Weights of a small transformer language model.
Size: width 128, 3.41M parameters.
Architecture: LayerNorm before each block, rotary positions, no biases in attention or MLP, untied embeddings, attention and MLP in parallel.
Training: a variant of Adam for these matrices, 3730 steps.
Each number is 500 + 50 x the weight over the matrix's rms, rounded and kept within 0 to 999. Layers, rows and columns count from 0. Numbers have three digits each.

# layer 5 MLP down (transposed), 512x128, rms 0.0517, rows 86-111, columns 0-127
442506549532506447482516592584608468431547612455584598445544485585431461372385562454600659502440519371537493414594508518603550602520486519493409405523463436584509551517501481562556493517495431568518622505450555464586551496466596516536484434541534521456527651558462500488516440462566464458473515539557457457492409425478493360512497535324508509512565457420397515469391524563497474377315
488518532447568480495472466506480459513478459538568446506542479443486544452497512529490507495678468514594478478414524539583577525498396606500486385539521559590462556585343497434476410478495574422451605563494524357530507484494463487500547530453497532484471483438556359482513421495446490555513502504482531580481402426537492539507449507539522542452585532468463540534524596555479508489544
565492414460489471451465505429506538545530496498438584502500585438518482407467579514653503603412469486425496499555497490474512580372464468456569397446554515541541481558475470532515594504540464531581477443509535514445558479496414546453560483489457491475505462510538588529493434547468486499517487374554422576553522524544486449512494599552494408468500526447469483485438600598391596549491
558534404598551481446433498476411521462520489579580533470515510526457566559601580423496481367509505383534475389535570532510516445548459540525490439495564445517556500599415486394492440458461557390541472427466568453547539514528417466616440428539514468458540542581546571588464535577494472502484493430501488432538435499532490523546512552385570471462557451411599491517622455511522547481536
394511499562494494488430520528519619476433529520591491628512566469591350373572538546385520598553455619512565487448518495413539509521501596544471502479527531527511464495571489523458524476477559464491490518503450490449465527514498467467487502456620500509513504487431478473451472550512401496517535479494555494393551463466439470478448455445508504423408554548426570546458541572438573440483
588434596511459528446463534581457458468538522428472489553556510434500508519510502503482447517486519485635577586430590454428475554494439434483461450468429425402456518474525633481465528582423505456457464570461489441427440538513434476490578557590442477508507506428403431447523550524491482560572490452441564451441561524600543476519500529493450516523471540491593601482491477624506429583508
473541552592486477376403455549463451518464673378481514508469522541495548373488440511528466494510520566559446468536508515434453412398520493487501514541482478584442456508481599550498454513485448462505514524561500546545458541553533501550605482525537555496446548544479406498498511487496490491483515491468542529637477509454442526539465503481552565539490459387580504494490480485515458431510
512555413454511511532436519498515506541487571491470542513515547499511530338469518436484455554522419564490576595554498480477512424496468514491610498466508454462445545415475499417484506520515552530514594510554535487494547517533467451510498495548485371538530616438560384520435512496478483583572486479498461520484563522499433467480445522434480483490530564546557522557462384471476508490502
492390505451512493447502596528428491572413520522338503565455505566488416594505580428433537648444524573422600499485399555513582508397461511469477550492528454552498500569482428611362592523525424478410565423605473510505584483496539504538569393548445407472499480513570511380460533522430498491457491442539552505592427463470489466534475511552528459554501483535536512561437516532553595432435
547516571544511529583438533513531519477517521507486510454481502631545506472506530418487476457486513505456568458508457502499538453505558534527479523581458516490415416551556466466497500479579486533529429511489476523487424362410542513462485470483554532523525541494454548491529482575417550517515511527430471557530502435510621497499500464467515465384511435491538456522547480508493471436521
488506478420447480533495512516502551453494469444478463466537444477468457514503492465473531460540489529489572451582471463386402505547591488568526479469521510492549509527455537479544454482495462502592444506477402520498639561466456463515394564574485518618541481508481498600470492441527500458487435526524493430521546492510622444486525528540431435470476611511621477471483579537544452549455
488534463448493449478473500519476539472506545490510561557512566461493508503414495424535449525493562486524498433579473429481521570524466459488528461473512446506577427485461461519461440563485498597491596501513493513567478598546380524489480560532485457516482606529540492484417485578442457548482477442448591394531478529489485487450558517517490418455468534494551575426425582577443546472558
541460407490547478512441475499500476549534462483475455522479518454546502490544513463517554448488548474531508483482490480445483417552499439462486494508527515459530462516469488467494538473491473516433481512522562478536461482497489480466505489556549488500564557610503410454508478513531503478513526524564455551456513525487483455520476540492513453569520555438487501469602424527476612568535
467553348537447489552402565474361472416485511536456490418473481416498439562461492428486518561569577441472494465550455500566473553491547502503585657448467591539470493465497562579418407467581469575549524534641538393447494484505373540522538520502526457439461487420573556512490478444521385487437614546435457531484542441459475386538652500499484434639586564591552525444530571528392497513622
497566516659489566432472527408520459467519517533613533460547599425459465510499435510489501515523565396490403487467475460546542475553449454492505369516429392569521456452399524443555483486495460510497489440468493510535585459599483580469516523557653425370537621474396446632423417539648391553435596553502534604461531438535448457546549543481592564478481440511492457505671483498442507490463
462518476525527480482511507456580572482482460550570510473502526436464445480429549536577462513472585515459410467422535481579506535534486469498484460504485558554574464532444460454567489533515508490607492491485517515461619563521468648397488428457512522491476464500406610529431480560467445463551455479476519535490511544451436526535557533481451466529628502547495406555592586409436432516551
585515444503466420455451451463348440553554429457497458447483508582486537525515477527380461447518533491412557495539456470524611441487499510435424531587516548466493463546428536589536649546499573481602421588498457412539463464527499554455491517515379496500561460574542472436553541477493464504566479397512479564506452562567487536543526507528503405471515539485475504517477562491554551540456
439598439457507443499480442404488518515491555509470533507456514477503503577478516578499526524481512491499468455464523436501483442573497509543468481534475449543495469497527482415541487599482481550550492534515372454406509521582476526491533468463516447525472485519521721528505471539467554547465478471440463555585489511560535520505497506569496479500563418472435437531483540557431467541536
569517526501498479554512520436409514497544408520502508517478503530489487313526620489533450509584530499492472601413590515399532528554428546450465508582523498455491550423499395514556509438423513545448505458450497568538457491499498479532464466465510520488515527408464394531577563533563497348576489566601456585448545527495479445566477572453481467498454442581493407537573505544502489519503
527524494496431573502508514442401559540489478439449503444465488550537502517527477416499486460455454424495527494522469549520497494501539405486456502443525421507488493444438506461518520556478518504610524468439538517518430468437544539509532559564537492529516545563484503461476519571538505486459498513510524516452458462514487495488551516504459541537520643533566534500510377468476579543503
448510526643564505513483418421492497489545437536544499540467535466529472547522486474470509554573432531488450503520377547531553459512515521475526507513479432489503527530404438542470513483556553449515502494540568480506475534482563422502461409555444521527400515538496539422532493548567462490531530546492570494538466480385511520538532461452541496550452534452523505501548457437440525476545
464534515547480524519512439510504421563537439503519504441580483517506458573488505541478486431550495438525493526545502482469433439552487464539477485458469652471471569476462513503461501526521538331477511553497555486466574439534483516484559598508524395445484498596611537358583425535387432618583431472449442480595441508505548486537463544485436552518521430566456524573470544470593466484479
437510505547506448461576432458504558514544558375551553456518431597524525358499523542479548568494557547471500540503508354470547568481448468516449490407484646476521542504544507444595548494449497412577467519434505537502388498601466511480504454557500416457527539505438434605509496477496515538512476517545430447608529467496492464449453473413588546449407559501494561541433447568587547524495
471537573467434574438467498466513553494505535578457526551478597486473451465566572424533490538462427428476607441440503491358508445525534517566459542480562621467519585550512492509460465537424476520470543556484465514451505565501593514438422413592513470528581470484529507431373523488499466424464563453528482444499573434483481493533488542525510511500513499563531470533546517435464463513571
459526455526529438499458542490524552444491495433550556429541496538575532471462613457418546464470494439538542407594494552515512449522447417571404423507531440518521556520444551539551524540485512537475562482492478487432490586610585485549435450505473546510440462532507511536482574551495502493574490496450543531479401470558476505444503493457517473506544608422466512503475505453487425478522
520484454484481441567481508516577543564461406396568533432522477484452397500513521474471513504545461492485540431550424547454544456438439405443465478499529526517513601558503555441466534508501459596491385553504527547570522456559531534441485530530518472484491523461448543498462489553547486489522490537521519516486554494443553474390508524497504609520494511557399468549447467584532510531485
# layer 5 MLP up, 512x128, rms 0.0749, rows 87-111, columns 0-127
540477515566407499518550485462523515496601531468488560489434451540578511465507545406482515565417488416474469527532441438508453498518481397459587567453440423321570481436618423525542597461594412516602466465530481677466569523509469547507493464483510520491512446478446502483518496517481508456542534615524501473490537568482491501539563426434496492506445453526532488486450442440495475566449
409521640477483520594498518610584429417559448486471515512440472568412516489530470520521532444542448400516553498464493475486403515576510464444490645590472346468491473440579491453619456441486552550522435448463468522521457432407472577513450507444554510465501544524483441510472545505541502477509392621486459436452424549525540499539521451475543584527473401519605507550574474467563457402486
463526596486432549549491426491623485443501443419472514460442553424524518465379495562524514585539481571515486585441526483516511597437491473515519516460532572363418495444566535613490552532506440522468485495504511526477471461496551522355550502501563531451404478418452460464577509434586513526460485642437508484513522458474494530513494492542484517469504502560546493514427530437453390495552
598454535427479590530554500493492308552510441481476518430481455500386557555411554422570506419411479402408463512466481512566513553522537439433493523482427518459538525517448465532525451513552471466490533520474531534529478518476505556513534500516407473494501474518568533491519457422500552480455497488517480544554507466486518557503553581534509478535546512508508432503534494435534466526493
516578500507529484548409459460493456607514419464553529397382541523436503524472575542498551545448537443412457467581468492480489498549460475491507491474539517567484482473437466454489551408575434515554494493532575486567506508445443475566577443410525599544578415537564503665476407548503491487406557512560468529552436478524481576555441490635567522498467369487548484516513504385628557429457
556459503505468511513589610510496400576546440584489470522589513471516538520509480521498424580543469464453481509423473458584491497527588467452548462531515584441603413462498433547513554503504476495486464447464367477504492483471539490431525633314509447458563450519598498547564475536410537502502495522617467473492553421474543502484573442589485464449487528611439519530507595451490435498513
485473671510490496530541516484493441556556428466547454426469504512447428536554456600529472473555585439464442538430500496461494521495496515438445541504444522521584438568551545479551486421524392412466497546536499477468500453480547459535441569467483437483513457595496498513537546537450530465474567518580548507488365456511559558539522465654545443499447417458568468515493541542552514493487
492592512616483457554577414484498456495520481461586518454523429432514509523548528566643503379569559414500418548512499520545473522573509442464559510406507558499479452336545626473546386410536508606480518499394536476529510473501397493459569640496516531519518582544580436596576493484478469475494532483466416551440530422493524436487571534549482482420476417419592423493495503493442469476562
437487442432479529444589484462473489573532514465487476549485482413548534519503472603529503558501467459529473542513546462459463526499472426444540395402498422468586539406401519467513515442410479496509558506543528478510600574600471493557557511512435452495508448501578545549516467453587447480517463467548447472453493497483453499542499498542510520555491522504458509509434488460565537497546
452610597527528481503482440598475584467470496507571475538514593469476620376547498518558530546448514470505557525393559524502586468551445545429457562494510415507465433432564492444481501438430534489384517480505623503489463436497550541475554555442500572478443474500490420479528467516409534530538501405521500501423535530489479576481486476532548515432482390498470502485523438491524463527485
547490584443494582602485492515462505506498469458490415487462508457532525486535462579546540493517433488539471502519530498530510481495548549465493512546517546442477508478553482435530439449599490376536453458501498512470550420462578529463471400506488492471540430469463458463485540402517519441549508542545396537425458501429547551591488447492483529483526432475526399520576489492532377547472
435563670462406594506564509481525475383435538541517540492538476525467485533456486559485467547497467481493472495497512550551505569455484518546526488460452504547497516490525555522474474499475516461589491535520455535496515521473493522476502512456471493484473485382514530570483480455460562467471450444415501495477514466533555482527572489578472508463425462585551509519475574481513386436515
515446576408523572410553433505587534574524477497496489528485534519436513492524503577532485458439409589446487483444471498449470505490500444484460323514542434434575457475588502462595479575367524465515511432437443576453529494469586445421439457533499498571521470568520525550526558569471534511569376518501543459543444598516533515485426553527504566332389408495486450556475446467596475566389
508501498382512532601655457586507477427531508465549585451455468477457369488496495572587513520500441450363471624505538658499456515446483450415589643491524589491482474444571452495583485362538493494513465517565486464468502525372498449482463435479497526495456383543562495558460523358452542445518514507535508437525473565546657456483496611550476455403472493585510496481446515525609496457475
535596595480372522525547478539555360509514494473517539534574490499459548449584468492628459542465467488494511581495533549474419486602409571454555548476424414403418491474549482514532487451544583608543517525505525598492409504407476429455412458566507532432504484560544417540551603400469421410524485627495469394468447524536584481503507487587490497466508387490565475503443510496555459437527
470505486523546553507555561514626519473463498577532453497497524331557464490487468523640511544472513463640484504529530479445477528460446510539571435385531520541549521483511494537456413496501474506449584420521460636481475568509528460472549486476590551495420491450522467602485448452452500447466537545485520520495516484404467525468481467472555531530507429486521448493478470576532499556626
557476498514460507498501498561517486463557389460486476539563481502496479436534529475501496507543421473433554587531492625420462497428435491450546522473553513455447545560433508531433521372474542449482460425484600522520539474468505442510476531529525523442574474494522464483493514470572425488489552541573544469471447500460509459536523483508475525532450505518539548479555444459534509442516
580509665433364482524629535506583491549497463571486526478491475497519377468408498572661474557496465457436364554543549582500465513448544437514503474377511542443570472501587421615582530445549458456546464459503517566522546633444460460426492475445467554592496519491596430504467605400456432517454492558450448454432495519554564394521546568520519567467448333492485463611417515382590575562613
470498508416508433484513493542559443571465452573519513553519505441478501532442466553521554515551521539524456518479491414498459505493495547505541531520423580484511497557543483553469478434497436480389504548517488469482528566536456439478478436481448487461512468456498513564537471441541478519540470475415498482534507525512556446482408509553509478511417401473497473485455590509515460488501
568511525423436434524564576522479456528460453492523487516545499446418567463481525526499486453414494447502530464501538474474501530495474492544423494487468562532509470490542549485496502470463483512437566456449439545478566535514442569471516606470524554510516485474554515517438424539430589509501506471445386542435548494606524522412506578536457532476476482521463495571404620490532531440495
523483550465430466527519503526519525454434494503466436637396559468478495450476541511452513612432527538476509525418458542515627476489443517393541527435501483539511355489502384490481555508528381636491489400509444539542549517481491481540494490390532607538527489507420511543456606534520573395470549516589493522434472487576434471537477521617509490470453532475510520523496473502523511552535
522459531490625514494500519604574485529484498660295466480477471478527521512413522482569458461499426476429486478540429534582451565514508490404456531562484500432550514451491481563413516488530466455396492523539472572529536499504548589487498451451538525442467502512489480532517499424471540435598509492504453559405466595390553518546404549569486426480483397498463364557618501460499539464455
529387506462586431558515457499514484477512542415505462503471444467533531519412455490515488480529585493507416516520491557636522558501475504414546457487497433516515453481458467475535603377580516505489426451526579471550546459433400457566547610424518544429511506483528472546585449459500515562539508578509521556446441529574445498519481476490530521462486487466478479414524511545474496490444
475495522498483533564487406531563463511535421493483467491435476511502525543449395558610448568462477548442414621392474521464498600495496568519582540488535519445463504519459493459519510481518545479443503463507557587609482463477449625531531502525524506431458522408494502466478515469566461493409481585564457535525499577474550521516472561520527449515471408481525477504489463447488554531517
560498473455565544467462528504430537439541506586459473571491543586498558470497499456549446468442495487462446541460540396508539532532632510537509491508475440442546386429541466586555438517550577429481548420435482486381494488473430462559507488478464456521477495532517515503538472438451489500541535499481484486459453467551454518596499505505476459393493531518574546497514495442458543471480